From a checkpoint of a small transformer trained on Wikipedia: MLP 512 GELU.
Each number is 500 + 25 x the weight over its row's rms, rounded and kept within 0 to 999. Layers, rows and columns count from 0. Numbers have three digits each. The size before them is the row's rms in percent of the matrix's.

# up: layer 2 MLP up, 512x128, rms 0.127, rows 242-341, columns 0-63
# down: layer 2 MLP down (transposed), 512x128, rms 0.173, rows 242-341, columns 0-63
up242 102:486502524497467551528526518516474505478465513513471498522541473490503515470488546505514496514480489532491527562518495517486499511513448535509488498504469497513508478491556489441474518510493512
down242 112:488494548531512460533468503487520516476551487482502493482468531490507502532471464496511496497468489474506504490541508487472495486507514454546493479549492504489521478514450483513514474531465530
up243 086:457503521501476529514522514513478486534510458502498494528495486505505521485496491516476559517490470489454485498475497543489463476499484470475542493523498466477462480459452486500531488486523485
down243 097:500489467495513507477516521498492525512473527516503517443494513488463523467525547535495469503499495471529504522488513505457490486546525482517556499497525482465501502517468448510453518515489431
up244 090:494493475496513514436500526518539479499514465476508518460532507468483490502518502529535498524522478528508512486489527449532492507530480497528491534510520487465448480508480494504466489478484537
down244 088:496506499500530495466497508471490505503500500542529545485513512510502513526502488457481485504553509517518462490536470565477466534506536448481499501475498483486512523493500542488517443466511508
up245 086:494498506470504502499512486528492509476536522459454501487511454512490478499482506565511509530477455499507500496474496508490515479517517505494465505559498467478485513521508527475522453525504483
down245 103:464511509527496509463492509482488460495483517520496478476576552500466517488496498508507473488461518478475492537512459459493521502518532505526511523551523478510498507519511472442531493475501472
up246 090:497495515427490485458522497474526487467530496508516481462483530492486480527500499546512527530473501506536502566539547457498473483509497515498482529542538483467509510494496515456512512497478495
down246 088:491507480514479546508499500528464507520489487490538527529481449502498485480478528491541461517496479506537483483507476511528538550488454503439509491513517463472511502489481496522464493501529516
up247 099:482517502447491550545473468506438466518510524476529487529496506550532519485468490536515486508520498523486516465480477479534514568518501514472493494501506461504498520540513483501467477480474513
down247 094:556520512485509463445493494471507515545485501478478493495510457465506488497526493497485514512490516504511535489512497500481508520508495495496503554515536523486462453474490533506524504515443458
up248 098:497519500515515517498445469519493536479485499520527501503448459546474545476524484523555479506523562539536569515475503483490484503509509450524538524501461511502496525500499482480497512494544494
down248 093:564501518544482513498477481490479495497465508521546495480522474486503481519521498552497496511488476511481486483497531481478494512503490485467468527480548530503453535509472496492497479498500463
up249 100:531560514501514525514521510488461530463501525489481485528494525540492504482517526472480464489519553560512498496501502478479501494533518520500476526531476478440521512510518486508483498520496482
down249 104:552479483544529539497506418506520498503541495507510505521488473494482499487491508502467488502493536477533509488502506483558464537516511506535520537498487470536517499510515517465513462516464467
up250 095:490502540459494491506505492532489482507502502489501453480499498535499494467515478502509515469518440484485511563505489502478546465515518488494464487510518469517456505433520502472500510464513479
down250 094:511527495500520508497523505481511512500494485487516498519512491490528498511497524514499467519523538509503442494502447499534493503494464517472490494539554520467575498550522503500543513493493512
up251 098:475540488479534465515521502551482490485469470473533530477494512533520532487513535489514519478479535546497507518479468511510489535553496503529530501552454468512502514490513504467457472497515490
down251 098:481498474483448452505529527485481515549514486531491477523541530529503467512527480497453488495538508488507476495502461496522488463464505507452528517462539518482513521500488458458476523497485497
up252 099:494501451431476513521481502508472480489526534475494496473550500483467504482503503521486478496521527534501495487481502483488516536533510498508495543520522483497507504477469523485514545544480530
down252 110:484505511510472513537501504536483494534536484510552480517529481488538499502480464479497488503533499465462537488450529482517531526481469513520484541483487532494485489506501484467568494509487482
up253 095:526487528499506459522457523499501469535494492545473537506469495482535471514546482459481508485480498498493498495453565494536481451533517474497520502485527537483450496484503486542544523485513540
down253 091:478521510485482521488524492559516504473489541492480485523497512493498528502480496484506502507496507526488495458470431514502475503522530518525474448574507483477504503504503500512522546479525445
up254 100:515498522477509523497480499485509458484493488471539516453512532477522482518463495504512496543473470514457467536512525518532484519526521501485508511491496516495475504494471524510479503502498506
down254 103:507488463458487496489518455516551512477506531493494499497552538459532462501515529533490467511466503486478477510513476483515507549477540493484514515496492503521463505508501493470504519457498484
up255 093:516490564503501458484534479493471470488507499478542438492472518532511485534529511506509520454505505510469490547476488473490519542488491502521559542519537505485478525441499519507493493493490503
down255 087:512488539510502440551490554515442478457499492496500500492468440509490497545471472517520466526496458493465479482473528513513511508494513506466506545539502538501461506515483500501524492499536490
up256 110:509444491481491518469516500521530502530494509497530492485498487472472518490480473475531493549496515494489528544459538507506520515468476511508521476458502522512473480519502497499506510520452554
down256 124:510531484495489568482469522536501506505491522498493497470490536484462481507538531457485503503528534512486535555503502509494519500504474508536508469466506525490483528490487497485549486483492517
up257 091:533501480508516527452505504476496513515535491498522497459583507472516518536507458509517498520475486502494510499460480411515517466479488485534511533492497492487486488468515489508508511557485537
down257 081:481525527495491423543486489525500484530457449487486470514438507486492505502492496479495519469469500510484502532482521538494515525495499468511498497513466540521513499541484522487485450482496497
up258 116:465490507460492517499482497527518500526493547490462476535517546505461530516507498457521507550509433457471498529524509506477527471473529515502487503485505508516506479480515506464494486484482502
down258 124:541498496546498494505527501500503512478489459495532536473462454469524464477501483523493498447488544552528491476460485474503458514557473497505497501526508485475501518514495489522522506532512488
up259 098:502469493453522478432481489494450520502526467497494484490531552478505497493487509512481538512560497469544495528519476516442481506485477505493547533475538484495490540526483531518492481504485464
down259 088:523514464543490465509555561515506509462488488480491490476492461482512495550500489488546493495514469550478502457491515456509535483481491448494468462492491529509497514495551561529506504519507526
up260 092:514501500491477513491495538532460515506493496544529531498534510463544487473471520523485501540500486470501513546493514522519500449481493490490498492484477469522480479512509483483503504476490523
down260 086:518482454485495528516482528521510473547521543531455508526449532530518490497500510464485483458496536468526470477462537491493508489455498492501513490486470479490501497482474499515501503513506490
up261 101:530517471518518490498496507543523538455489491504455485500522484495497478456474500454475529509509514488499525557476506468488465491485472466523504501435510538535531463504528505472570520496494475
down261 093:462520483517501502500471529454471491498490522501540490504523502535484540497479495521515451522507481485445485507511465522496478476503504509493480546469524491450456492485473488485475491516464529
up262 103:475468550535507508504516523476499476495515523458481509500497536499487505470510470544496498498454485517466507510479531501495491446495505457511522512521549475505509503530428516504507479523506543
down262 111:514583547491499515509526457520503475464518496491480420479517528491484497501509533500489533500474507533485507518472503493469489506534511502531515529491518514483495489533487474473489485467507494
up263 098:486504508447488491478532500535499528496492502496527502502520545503498480495510513518559463468518538500449489532498471431498525513494518466548489507492498489480492503529529491522509486513471520
down263 108:504492485538498497464556470550485485452516541492495524461500514471510497493494482508523472514496546476504508534465497487493541481461491513510543523472453486491498476538466522466502491516538526
up264 094:494534529515508494520502538527475475474499465511446478462476537534522517533505505502528530521512506524485482498474487462505474438549496506504505482488513473512468510531529467479509445458471526
down264 098:479515496490525506503488482498487552526504547491487500493480445487499503478471498512516495479459505524510500465496509507500456500497584558504494525498490517479492516503542483551516502513498501
up265 095:503498501503465525469527491551511483500504497469483476506470537514544468475522472506514481482531484525512483524525462508452495491465476554471518512493515505538493517578470507486509491496465501
down265 093:542490472484490511473509533495505500447500499475472518479527486487432484474492534523459494488534493514519488491430500494539504531528533449499505516497511521472502477481505526525471487481491477
up266 102:479544471506488517463483498479469470498499507500512527482520546475487503490462519498494478469547558506536460485469487526470514505519500511467467524483513498505485564491501498492511506512486504
down266 089:518496505456532511524496435560466519505481457490530475501467518514482535499522481492458515535489463495493524463457497498471488502527554529494491517481447505498514485450537483512514492505520505
up267 081:492476493494497469513514506485507493505483550496474552488482539495490503508482534484492553495529466525530492532513508505478492470489491496533482497507508498461490507519486519499475495503491516
down267 074:506523452478468517516545523524469548541512483500490485503481438443506489518529480525466516476539532525443495558512511490507493537484517504506481505515493527499491531475484457504506500486487502
up268 099:528515520500512521481472541454457452476506471532500463505496529458480451485526523546526490517483531530506575488509526468528487494520515508520496514531508485509523508524443503481478504467507494
down268 098:476480495519516481514481480490540500511513546508504533508501492497466536523458487472517503515512508465505531503498493491544465481482502523523496499496513507528497465459545509484464546525516505
up269 100:509501495534474540493485509444458513478512498514514474483485568452516446455487556516497528483507512509489532502477516504542504488536504517457465486491476459454472513501521482500519492510521492
down269 102:522443504519461510490524540506510540493528480481442511531490474485483493445533544497484492471481455517511519456550514524487494476532486529508474474465491494502437500480523497504459519505500514
up270 097:486520510481475489542442499502490511484495512477441490481533486473445462481521570472503471479529488538500508492475527533487490547518511548503534521493520516494509504499479503454518523534466530
down270 095:480509523536515491518519512547498475496491472551552511502448484530501504481489474556439495512498571508526532509457523489510564474491502481524513494473496473486451490504526495499491509475515485
up271 090:466521479529454508488467453485498516489488480509520498487484509489503452470533523472503530516540527477505537492514466484477488472474486505494526515503504496486517497498481517520547499520541555
down271 093:534481499529443505484506519463526533506496538512479492493476456502483552523489510511510484498488530518470503505455520473502485510501457486454497503495493506493488545514427515538558451471476531
up272 091:523521494497497473491516486495536491536523510462487521484529479464492447488472493486512492478530505503533516505514501514469470506501466444498467493491461491511472503485479508540463447489509493
down272 093:502508554454566510476509486495547516511503469483508515520529484476457485482502502509510482481495524498502515489516462481477474522493504521527462503504502471538505492489533499526517510524479504
up273 100:483488517538461541449525477503502493483473482499530483468468465502460473505482501508507524486486492513530520460504495479473479543539466480510512502516522491498532520511513512508501534486560521
down273 106:453498552466533529543484449504500506469499506492477484501505498467517541488508500468514492531517468506523492524484442487500476490465502459528510481509498513524513505517485509515487552532509520
up274 104:488498512485478479508511543476527558467538516495461485450510516457534474526494486468501533495470486506513531533492497465519511509529558492529505502521510482500541489498525499481530505496460499
down274 093:534484483486469490530490491467485437495467539498539525534479495511508473522496503483534529477469491512520516496470468516476490512499481529496500507482508508506486532514524482496484502489514520
up275 097:477462486501501544483485490493479501508499512504459514513501497462441511477486522509497534534524486532497502563541459485521468509496512473522523521541481494468513510537498503534471513521489536
down275 097:490485499548487469527496508513508485494470532517464531536496517482500511474483525490507477516516507517502518503477482490487514493483467535475503526493463528531486507542472492433470466514494487
up276 095:538503472505492482513484508490549536505498506463482477497512491486457484496515499458493429505521524501510502496510489472488482482488508467469561540523511490516513516509497527504513536520472471
down276 104:503463486507508507529463517526503531446459516467481511521492481492455509508530489529512478516548500536467479510491531510509512461539508486489483525485483476527531491530464514463491481495493503
up277 103:463510489499480528502529505493519497502484477476502505459494536510543475488502559529490486522491497553533509508539515483533476487491526484504499514541506447543499510512528509499489472498490516
down277 095:527478533501467536482546493500525456501469461448496492496522511538535469510441552514475499475497492456496453508524530486509487488531524498495549474508552489487491519513494510506485426513481525
up278 101:489485526489503550460517472476551493521530501542532512474489528484501484507492524516506535515493533511544468518522525470525504489480533504508507505572493434504484515474477502504501492508539509
down278 094:541477534473483496503520488503523549488497533491490461471479496535494509478480530506566538479496512525527491532515488488543508506502482508465512462499502532539512435493519518516504493537545485
up279 100:514480489490462516491517504493477462478491513519496486488489515472459488538533512499486508501478499555463514538477612517486485508490520499500556503496488481498483496492498526528528518450471479
down279 095:457459500477506463514461517513462494427508535481496504533512516512509495529522479525468505518492506477476504475515499513504525503512505489496481492512510510477487468527525486484518505521495511
up280 097:498488594480474483483533541525497535507520472488505482502517496462540495490506501483527532542481518512507514504542475470512513501499461497485481471503516486511499534478518503496463506472512549
down280 104:492489541511484505520552496515491510524513505496532504506528527478520545426503535501526503512496503486498522527524517504475484516528497453477444447540535469513449522514489469489486505493495501
up281 108:474486569505480493482522519482495459533492456526546512481484501478537546472529486511515494485489506508495538472475483472493505471525502487520519503525513523527514485506487477501489494537553523
down281 107:524513502444510478509548505464478444444470492517521469497443490489489514512510471548518474523518530488471517502465539493470527493477535490533496499454476505512496465534494443500509486498525496
up282 005:505439469506528505526500513512467484513464521503510519484494475485495502470507520509549476484445521491514474493501531515459461504488437549471457482513493464508450497484478492515523507508465509
down282 003:474501558491503475463514528493515494499516516500499479491527488509503511559482506468480491511482484521481536509471498510505564477487514445522509502453485482461508519493509509517496510507518517
up283 098:463468494515521498515503483503506479532553484501518505510481537531509515517504506515503514479457473490522503562499475490514504497516490531495496477503526470498476495478537495453538503499534470
down283 104:526463513507517483521491510489503532480496514480504515498483482480484490459471506534495549472504476522525515497503499496492489476511452447481542490500548506483523520502538463506515445540484523
up284 097:489503496504498542496520481503482464482491543455497500504497492550485445495458483453458525497516492463545537518489489494492494524498526485466519479448503506497507497528509507466525504478471472
down284 101:532485518565516512492543491457493512515457476524519504489478455470519506467531511546506492483507509529478527471503525477526498458477509529475483497460502482514503475513508501518451524540468518
up285 089:520530519491481507533467491481513466493497462521473527479493468482462519495508481529493516580493533546464517513474493498495507469539508516524516459491526512477499488465464475491502517517525447
down285 105:489474470485492485485496484492496526527494505486508506452556487485463520518490482538502500554512527477516472502529519554466483470536480506473499522520551532478473518501469456487480463512526511
up286 107:505509506415516508510541518472500526538471483503491467498515560496503466501546528496487474492530507516533483542474537454519473523494488540484491527477477449525482506506497514520508464524520488
down286 097:522470491491497506481492510485533499505465515509506442483517476518503496468520466465534549489499520520520468514507534520503497473424557524493488505453495493573511485506525512486486499485509459
up287 101:477516496482530465523454514510471476502513517500464500477491498498434522523545519459511508493529526510476463471497517473515498494525559486477523507536455514479484539474490468498492510471466499
down287 100:523483491518546519486519491507466489451463482537500503525506531448496494533489440527476496493522490493518533550490490540478460504495444507508483507496527491514464504528473521513546506496544488
up288 098:512478499495571482489506513501439480473524555498512515513500467484473486510507509528546535486454498477498514543519535492490518507467485512533469492497492505501497534478496459446520489474469541
down288 096:441473517497529486492537525522523494503506515488500482492487465499477456493512419541516481499510506462514509503523539514465513531476453574496493468538500477493488465484480483465500487505513518
up289 109:491485493532480545456439500516502507464469515464512481475498457509525465473476508539474510520489471521497477484502502574481489542525439484516523506518518518520489545500487502516496468509516507
down289 102:438539543505482483479487505487491506492502478512508571473535510496527470519480480495519504487505496466496510513494462428488508450475511514497523550508508517456520480505463479522462497517506535
up290 106:498478522482492511472508511511483544463483511505510517506480485481524495478506488516502485529496508487548491498493520506481497545546466518517506543500519513492466490512454490477537493508504487
down290 104:486506495530513484468535509517466463465489486518488480502467507457499497502514522574491512467491508491531490469519459500543496479541483501476507443486485463504489498509527474505511483480489492
up291 106:515498521530523516529503482535475490487546540468460470467528482464506521502508484487513467521519508500512507542445536457476499538490480467463528561485500476514535473487476487543458490487471492
down291 107:492517463491513494532519503477509537521513510487479477473518509472501456456498507501505508532525465508510468490537531487467483493514531492517524504462511489495510509495506514507495495486484458
up292 104:502515486490476510515521524504514431479496514493501508500524565480521493479528457474474536483546514503468510503460559499494497469514518437485526462471504468512493495510490511480505503501516531
down292 103:459500500466498522500478505496507479567484470509566524478486500491519508557500493546490491525519488477458455458521500506507507484477509510489457514502523481510488479510511529482480475535495484
up293 092:467495532479510534465504488510508503510511448524548459492478503522531503471481481470463463517514551481530470568490499476494491516490485469501503442491507487449492498502476508511514497502526505
down293 101:572526438532502479518456513496499474489503536508474525507518459497491449457499511527494500483502506486504530498479554491492495500486464509505560528494486511502502467520511513525500506498488481
up294 104:446514574500489500500541520504498535490511509492506478452517485530515503496526514525543465510508511514514527449480508469508524508517518495435501506486464471509497492489486482542528551526492496
down294 107:491477477484485522486509495507468541530497486511475527479478499553515507468515520523534451511453480535513494531479540518524525479570506473526533462463497488520493481485512489516469462488505488
up295 112:470493503478554520503453464501440478497489514495505536527490495489479478466493503508530468545505504489477488540488487521493472505498492509496460510470511494513492489530482478470482484520500529
down295 114:479509541457535521533458542477463473457493474486481482493453521528489533521507500494487511481473533503512495474476475500486486473524506530509511477447536496523493480471493478439526491504562479
up296 104:517520492491537481517530483484502502470492538524517499461493504473489500475502448510464498487496523512517522486482468443542502485493532470461500523490503492516485538494534499520475509553450555
down296 093:503493541484481446489462504518503485519494503490457523498524518530515542525491511527522490545500463527517508534493511487481432504525486528548477478560496536457504463473447471495484484464535476
up297 097:515486510525499526523480540466514485492457490498570556481504516523460464476496500459528486474502504488468492529508496523498486468506485489537500478486505522510519497537466496482512467520518490
down297 110:487504460512454524502492493522463523499534502476510496546520504479517474503477520462539493503514518508478512516519490501485477502525530469511460461466517510494487504535468477504485490512484545
up298 100:494517465470517489536510532501456493491484512503530497492519481490543525491494488519548535513504557545461519483446523483525489538533516500517508448529538519512489468504505464492512470479508489
down298 090:496525546467514514466478472471538474484523494531476500465492498494502511539496493505483475491493479425540472467496516535518523513519521506482525519429515495487528449501501509494517502502489505
up299 101:493527539490494530516488474524538427439468518483497502496469483505495476493493543481539499536510543525488497515500533519497480518512487477527501480514480503476494471527515451504469496513495512
down299 093:508491503493513508544506493469527538511481472514535506467490523489529509531506505519504493529477543482479494508461456506483456515497454501490483472468527501482509506476492544550524525539478456
up300 090:511504463513515500522502510522517490494509492499507485486527486495510506491489494513486489508492508499521499550475508510493485505573497494481518488517497508523421496472504468478515504515417520
down300 088:490533560453526449516483500530473519482532501506491466478484506518455508476518515541513526533479518493463543491454494489475501500500529507478494497521508522471524477483531498485469511536538491
up301 102:482500479507478511553483480509495487556463517491476493490519514503522514482558490483520489497504497537504495468515512504483487492504507496502552493480486515538538469537442527514527512514492524
down301 099:487538520487473554483568495507501492516508487516487492511502490463530525483521507532547527497480517517549550477507516460515525463483490522496541495462486468482455466533528478519503514499520514
up302 107:554468495482495522465529491522517498483500523495475502464499499496479448479527527496554521484515501486532482570479485458535508502537503503471468470538509503500514501527480514511544531501491464
down302 104:527478506477480488503499481495523534495548538520517526513483479520455552504528541488531515481452517508498484472491474488518509479520482495516518481546457439512500501492478504522445553489491461
up303 098:553443497531554484479505515465516526511538474483522523460513488462511490487531526476494476532529539543465507490459541519512504501507478472530462511504527482504476511518515493477548495477453524
down303 096:448485455474500510489511471533482477513516450493487503506487488501474534509532499514490534516519469486472530494539460501507498525493513453497495513535502510468469471493510511534447543540515520
up304 106:520484525507502489527536496474503495521526505490516495421511515472506439486476505415522480455457546491510522514472544509497465458513450525478498494494504487508492499503509508497513537499539504
down304 112:504492516493532472507514502522494521511514503499504473467467482525505450462499444511508507495444489512511485516521530481481536391518504498472522516531450518480464488528547484507456550507512504
up305 098:457523495492504461544527558489495493479476511489489451499485541472494503431507553475478485481519518493528503530481533515499491515466541492505474510490514517527494488503530492487541533488488528
down305 105:503482504561467527493457493553494506489486485470547511467508456493459476506453476561480525523525513522475480545517448504506521509502469478502535515505531470489512524530483499501487512545529498
up306 097:484496496510471498459517567477434492469529517499499472521532480478515522529493504488476530496510501526485484464469480527536543485512482520517504507528509503496483516448475522492534518529452484
down306 093:528513537512457500492463467519469519498528466513511520520433476519489487457519480497485468504539491461489487490502523510470526490486519462497504497499496520510499497529518515509512503511521548
up307 103:521501518469523484489515501503502515512514510493531474520516496496478499531518521482505457534492511502492471532506512498494487477502532508558489490491519486484480515507532543509469475481477515
down307 101:499557505471450515492498493492557480485509521519510495517507501485542471518484518495477474552521470492524542555505509467518511492494454484560483452501534499436497524488495468494519519470476545
up308 101:527519501520524489507531486509518482460489513523516468468524503504479516534523501531508484488524508539466480563492519503464465556507492476555507511478490525529466506521499460493485510536462507
down308 094:492446501498483544511438473479456509525510525489519505506502509461517514510468477510489518459514512499481488482484512480515498481451535518440494547534507498509485548488508520506504517458499499
up309 102:450529484496547502520473513548480494520514538523491424501486492494541478528473505501491525482512479515473450492523465523458501479496489527498523540503519495482484512516500514542512469496451510
down309 091:476451486537489464508484521474490504487515494505508541480492486474489519491512506514440495500506517559496502509470532508511516537542502493494449492524554499477499497512516483529487487555529481
up310 100:546510499492555490509503486490536509492471464473530493509501515533475489506530510545518545539465471523517531514463490481476503497503524495524522493493476488491521510510469536503512508501532480
down310 101:474509513473486502484544507528474521476470470486491487494485515508499502462489451486472463464484476467533493517491520474512514513507532489491481564476477518559498484515515494497459474514503476
up311 100:485483527466489502500531516462519532468537514490502480498505478480483519496499479480465487581482496491506477551524541480508527514534464505475491509505504482479519485505518506483517498522458467
down311 102:511535493530448556478462514482491505545510506494492507494553551526499461515494530492451488499522512472468498509515495464463533491504524455505533507451475509487453492540492498505519507497541523
up312 093:507490504462546506512492528497463457505536486469486501469496480455520514496532481483468487540511491548486496555470509492551490505510547487509498462501505532488485486514466449528526474452482512
down312 090:466495468537538481511487480542503523484504518514483468490491495539509547467479490502528526464489528484557505477475532527448517519464467518472544486512500478489511500503453500488468502539571455
up313 106:506488541463524494471491495460489501496498487528485501434529503484508529521499485457490533509528486495448496501485512534498492495487490516518505579504510466520495499520504519475489516517492520
down313 097:527470509495498490505506495442533482505525509520517484481505523521538532478437461446513521489501446487465517494506516518477494497505478550526502523530490522545519478513504491482477535517511562
up314 097:508469482488521524489540508492484514452547473468506479503523492488488499527529510551513528485484510488539501456505476483504512467512528518535534480520521507480543495511503492517464542458499468
down314 094:513487474508476468501500496458467502527467517514503469492532540476511504496472517490477538483489473477561500537482451474506483496524462491515497553495520519474445540540515488506521465491473483
up315 102:487505439528517531521489469523486469531510520488518473472484516472549483488464491474486488487501535489466490490512512511526514467491499486470503467508502538461528490513458533514532538492490499
down315 107:514509546458510460510444536473492501495508525482501493495506432479532495497454494506494496487500513514522507460460494529521523497510526538444468500507525511491516496511490483503553502525501508
up316 104:515507487471505519518535546530474555473476497472451482512503464537495504456505511490484474545509528534508516527447518520486479480550488559460511490523506523512488464481509472523518480517501488
down316 105:491481512550509514516491469471477496482482516472549480525502506487477534499492434490494488462485469478491517512514498478483481484531495465512523526476522467547487494508517522466474523547481490
up317 103:479517536517486470527525548553496438461505479465518502505485556491515471458510503434501529462494493506501491538470522494482493506495485537526508474493496506531505516527523507511492472505483475
down317 102:527493484507505463502457492501481491445542491496539528501462483521503487498528515463469485469504517544524527477511507491481499526529487499459496522531508487517462523484468503494470488442509466
up318 099:495470475521505513491502548521477497492520516507471489495486474525512459483495471531502494519475530480463523513487471478515537469511524476492513473485505494442467511496523483457533486544509527
down318 093:495551481494513471503503466511504512517515451485522484480487493460539537520506512472494484503438440513521450506455519507476502537515510487467480498475517549484498474515515487507486506471489496
up319 097:537535486507504516500459461513503448500525467488525490499475510514500529526518497543503485538539511530501489490490501499499477507506501484504525492510499475492486512508520521508493533528458556
down319 098:466532496544472517486476508487526449483504513511490506482515438526493523462478514479519511442449492531477516482498499489515479496510521493500529521484464542500487505500495471496474515502503503
up320 102:507476510485501487547518492518513508523495502488498464523479451496462501478486501458540518512508503491506526534504503531465530504514454542472495495454470489553488478509510509446486487501461476
down320 099:467505488530501466471484540437506497483541528452469517492516524511508479465513490527502473478468525514508489473506487456460520473489493484487482414531546478476489527520474548502551512530527470
up321 101:521489473518520527456538493497455529459501508501516510488470458467507471514541487525487493491514489517483486465444502493497499510528454480510503530447491453495489488507476488521507530539494509
down321 099:516520491486506487505469517497501465510501478483458499494506481460511559466517529522487467490507509544499502472542453501482478501525489468457441468466503487501525510471474497483496518533536490
up322 116:451475488471512474510478506493467485502508471564506500502499477498513509471504447519500518526475493489504530509519547488477488460453510495517505509471529497526516515517468515532504476481495506
down322 111:488462513516519497471495508490468483512532481501510500471486511481480490480498521512513515477485499501494484500528496457515531478492501480520558537508486526531484507545512471546516519469495533
up323 103:476494530477519504501537480493463515479514470476524432520483524517512504500474485493489553500471506456525487518488499494522488507535462522536517556471508494491470549541516512532532489508453506
down323 099:518492499478485510525531494538491511484506525490494508459551507529541494487526532472476469487476504489506434507490514527497501488495519536498530453500469456524517520480483451495520536520561524
up324 100:496468536512505503460514467495478470445481546475467497474508524486505511466538532525510500518457508467514547534528542482504504501516541520532531485538479464506517503481481494516523459513491451
down324 133:510533527508529501457490483493476501480514505490521474505543510501507455461468491521531522567453469497509485500542500506484470462509464511525484518538471453519505526479479491449525471513479468
up325 095:497518519477503513466507525536438513476562452513485460483539504475525484524524472469466533538533500504495511538490537470498483498533539468515527488482478508506510490508482496517500475521461504
down325 101:482446495526469533525502487495496493528475476506523532516512523570506487468527526525536488453514534475501455470507507508474479552457494519518528463518533545480481502519520499489499502503537491
up326 104:471514543524511518495522512545476485472481545455531464485561486521493531524492507507497513483468485501545464520489514516498480513499502525514518514487483440469487508520512552509523486509484539
down326 127:493511516519518499509501487490474513473503451495533504468541515454545551485530514545457517492461511515482481489480482490507461517529494503518492494531562497519503494491518492500510475481508528
up327 094:521522512502546526549454476497448463486466457526503476487472518526503453546493475520509513533495502512478488550497509486499481537550484477471488551518469495478486534513496485539493502491474545
down327 100:502503494504500478491504477477491502504443501504511532538464472493459478492532486498486524500487488551535501486488513517429479541566501513529502450473504548518460485502514526510467518490488529
up328 099:470510467455546518470518477450486464515500503482530511484501489493471536499463543532523481514486489519510471480493494508479508474493518540483482497473464506469525485510508550500502508525452497
down328 095:502495517485507474501539496491499513487473462483466576525504538509490502482500484474504460484507497530488535501484481436508526531492521496582501483511516487553468493519505463472515495521498499
up329 111:513549530538533481489512503445519483502516497514501449490524521513504455517527515455536453504482451464507518509490507497494505523520495500491526529502542522511486497537494514530492501535498518
down329 104:487528447513548507469505487453512509495483491515518528508462504536445464448477487491492465480529480461509490478514497505511525488513542569495505487471527488494508470533548502521543521480515524
up330 063:531544489459484477536502465453552524517482520519491519479491502523469501512489517472515474516520476494482520518497463510502511483537498514480491453472489521499494480535519497476494502499502531
down330 071:460477511531472530523508485499472512521477504495503488514515513528474524447492461515452503486518500508509473468518499503486487519444492520502453521502473512505521516508467502504507494503482467
up331 107:472542548467522519455527561473481516482512508527527500449464518514522508513508555526512520524536521486517503501531515497521513500491529501506478453489509477511494528477464506555485503490473539
down331 121:512569519481450488506508520504454503466526518507497485446519543545538519530530505517475467499510512501496533493498512504482549515507497487530519472483523535509479490478447502543461508486528548
up332 097:489500466484515533505512495533492494534510531486499507477556469506463482495494496509515516511463546460464492480450464498470533495528460514456492502509567469498473477484520523455510523468505500
down332 089:518475476450488536458525509452520492487482530524475533470472517503492556485531478476502492511544502492526505562517519497514515536503520528548483497499476540519506507544471506508515486514490472
up333 097:474524481535522472540475475476459462513501478474502495487517514497493465520474497534503458451492475489534453527523461448507452477529555526473489502531528498536484491498468558522507534514510507
down333 091:518462508464439538525501498497476508522495488537514502464481492530537532523484553495511539513480522481475512465521531562519494470471497481483492504509450483496489470501516518528533478461449506
up334 104:496511510497469532505525529484460510464513525480514525513504480489486475537468530531496494494535501525481524466508512460492454487537496485524469487498503474529486542545517471531460566498498514
down334 101:547524544510494465549543492469516472498466533522516530518460517502455503506498504500531509499481472458503514502516510456503469513504474514520491504511519535509453497496500521497495520518494494
up335 102:528512474497493485512491518514472530469449494461512520474519462557544525507508535521513530518479529492486471489457465522550465496541469516502518489528495517511524534491514499503513464514491524
down335 097:490498516544525527477510483482494539480465448505542461539538496480521469501518449476464496478519509503477524546532502468501513484524511502521527527492532481535571504498507480566471475505487497
up336 109:496499527516557502452497503482458466474525523525507514480454504496475543539484490545494518524489501515474460497510498532485539523524513482505525487478459494535498474478529503511497463524472548
down336 125:485496519496488524460498512468487506512514530479485511470467514483469465530454525510506483450462489500532521502491484502468514532521471528533510481486484469520481524490498514479510468535493546
up337 111:486553502506501527502488495474511503483496502491491491532521509498501500489489544475541470482489506463504525526506528526501519503537475500533453502495497497481502478551542499518497536528463523
down337 105:518528459480479513483539520496497511502481535472530532502553507479459508482507475471507456511519510449474489506465536508496543501523498535525498509542485481498490505562515546463477492516508483
up338 099:508506490492516481484527440516502478493519453521485486464458534529480477488510477532513488474475493492565517498479494467499494454466485537523503481498471503511504547551536501440476529485507478
down338 098:569511492524510519459485480507453499509483515451502457478531466501523497483533517452508530506480520495493501536457514504501482493504497540503529507526533488509435536480507550510523495499503541
up339 093:487513486520486511487552488482463472464536537509488539465480500540473499506503529494460508492488495495502541487485518490508498518524495475525511478486475551487526487498472517504509500503492514
down339 096:513485522543515498486491485496510549519546486523476484521497512459472562470490491517507542529485483501462496505502519495490507506490483472490550464518497486499520471496486503517509508507477508
up340 100:514505427483504552468475498502482509504535490501519531523497521481491476458509512445490543499513484519548472551540494511461477473487484521531486497482471461502477513506504500455491531529493503
down340 097:506563518471479501483508488494552461459486533498483527486505521495525528561497493513487484494502514497506516460510503515549509517455526485483496484536522504522548474477511476515527502491484541
up341 096:518508452486504435478520537495488501461546516510475529474553513516458506518528519517522496517453514525494515524493503508466480521485493505472544537529498497525486487516488486507454496530508482
down341 090:465496489517486519507451501496503522538525445484523505516500520474526507572472522446519520470471481477509492485476444511479489502503493506517489541471547548458498495514509518510510528501487496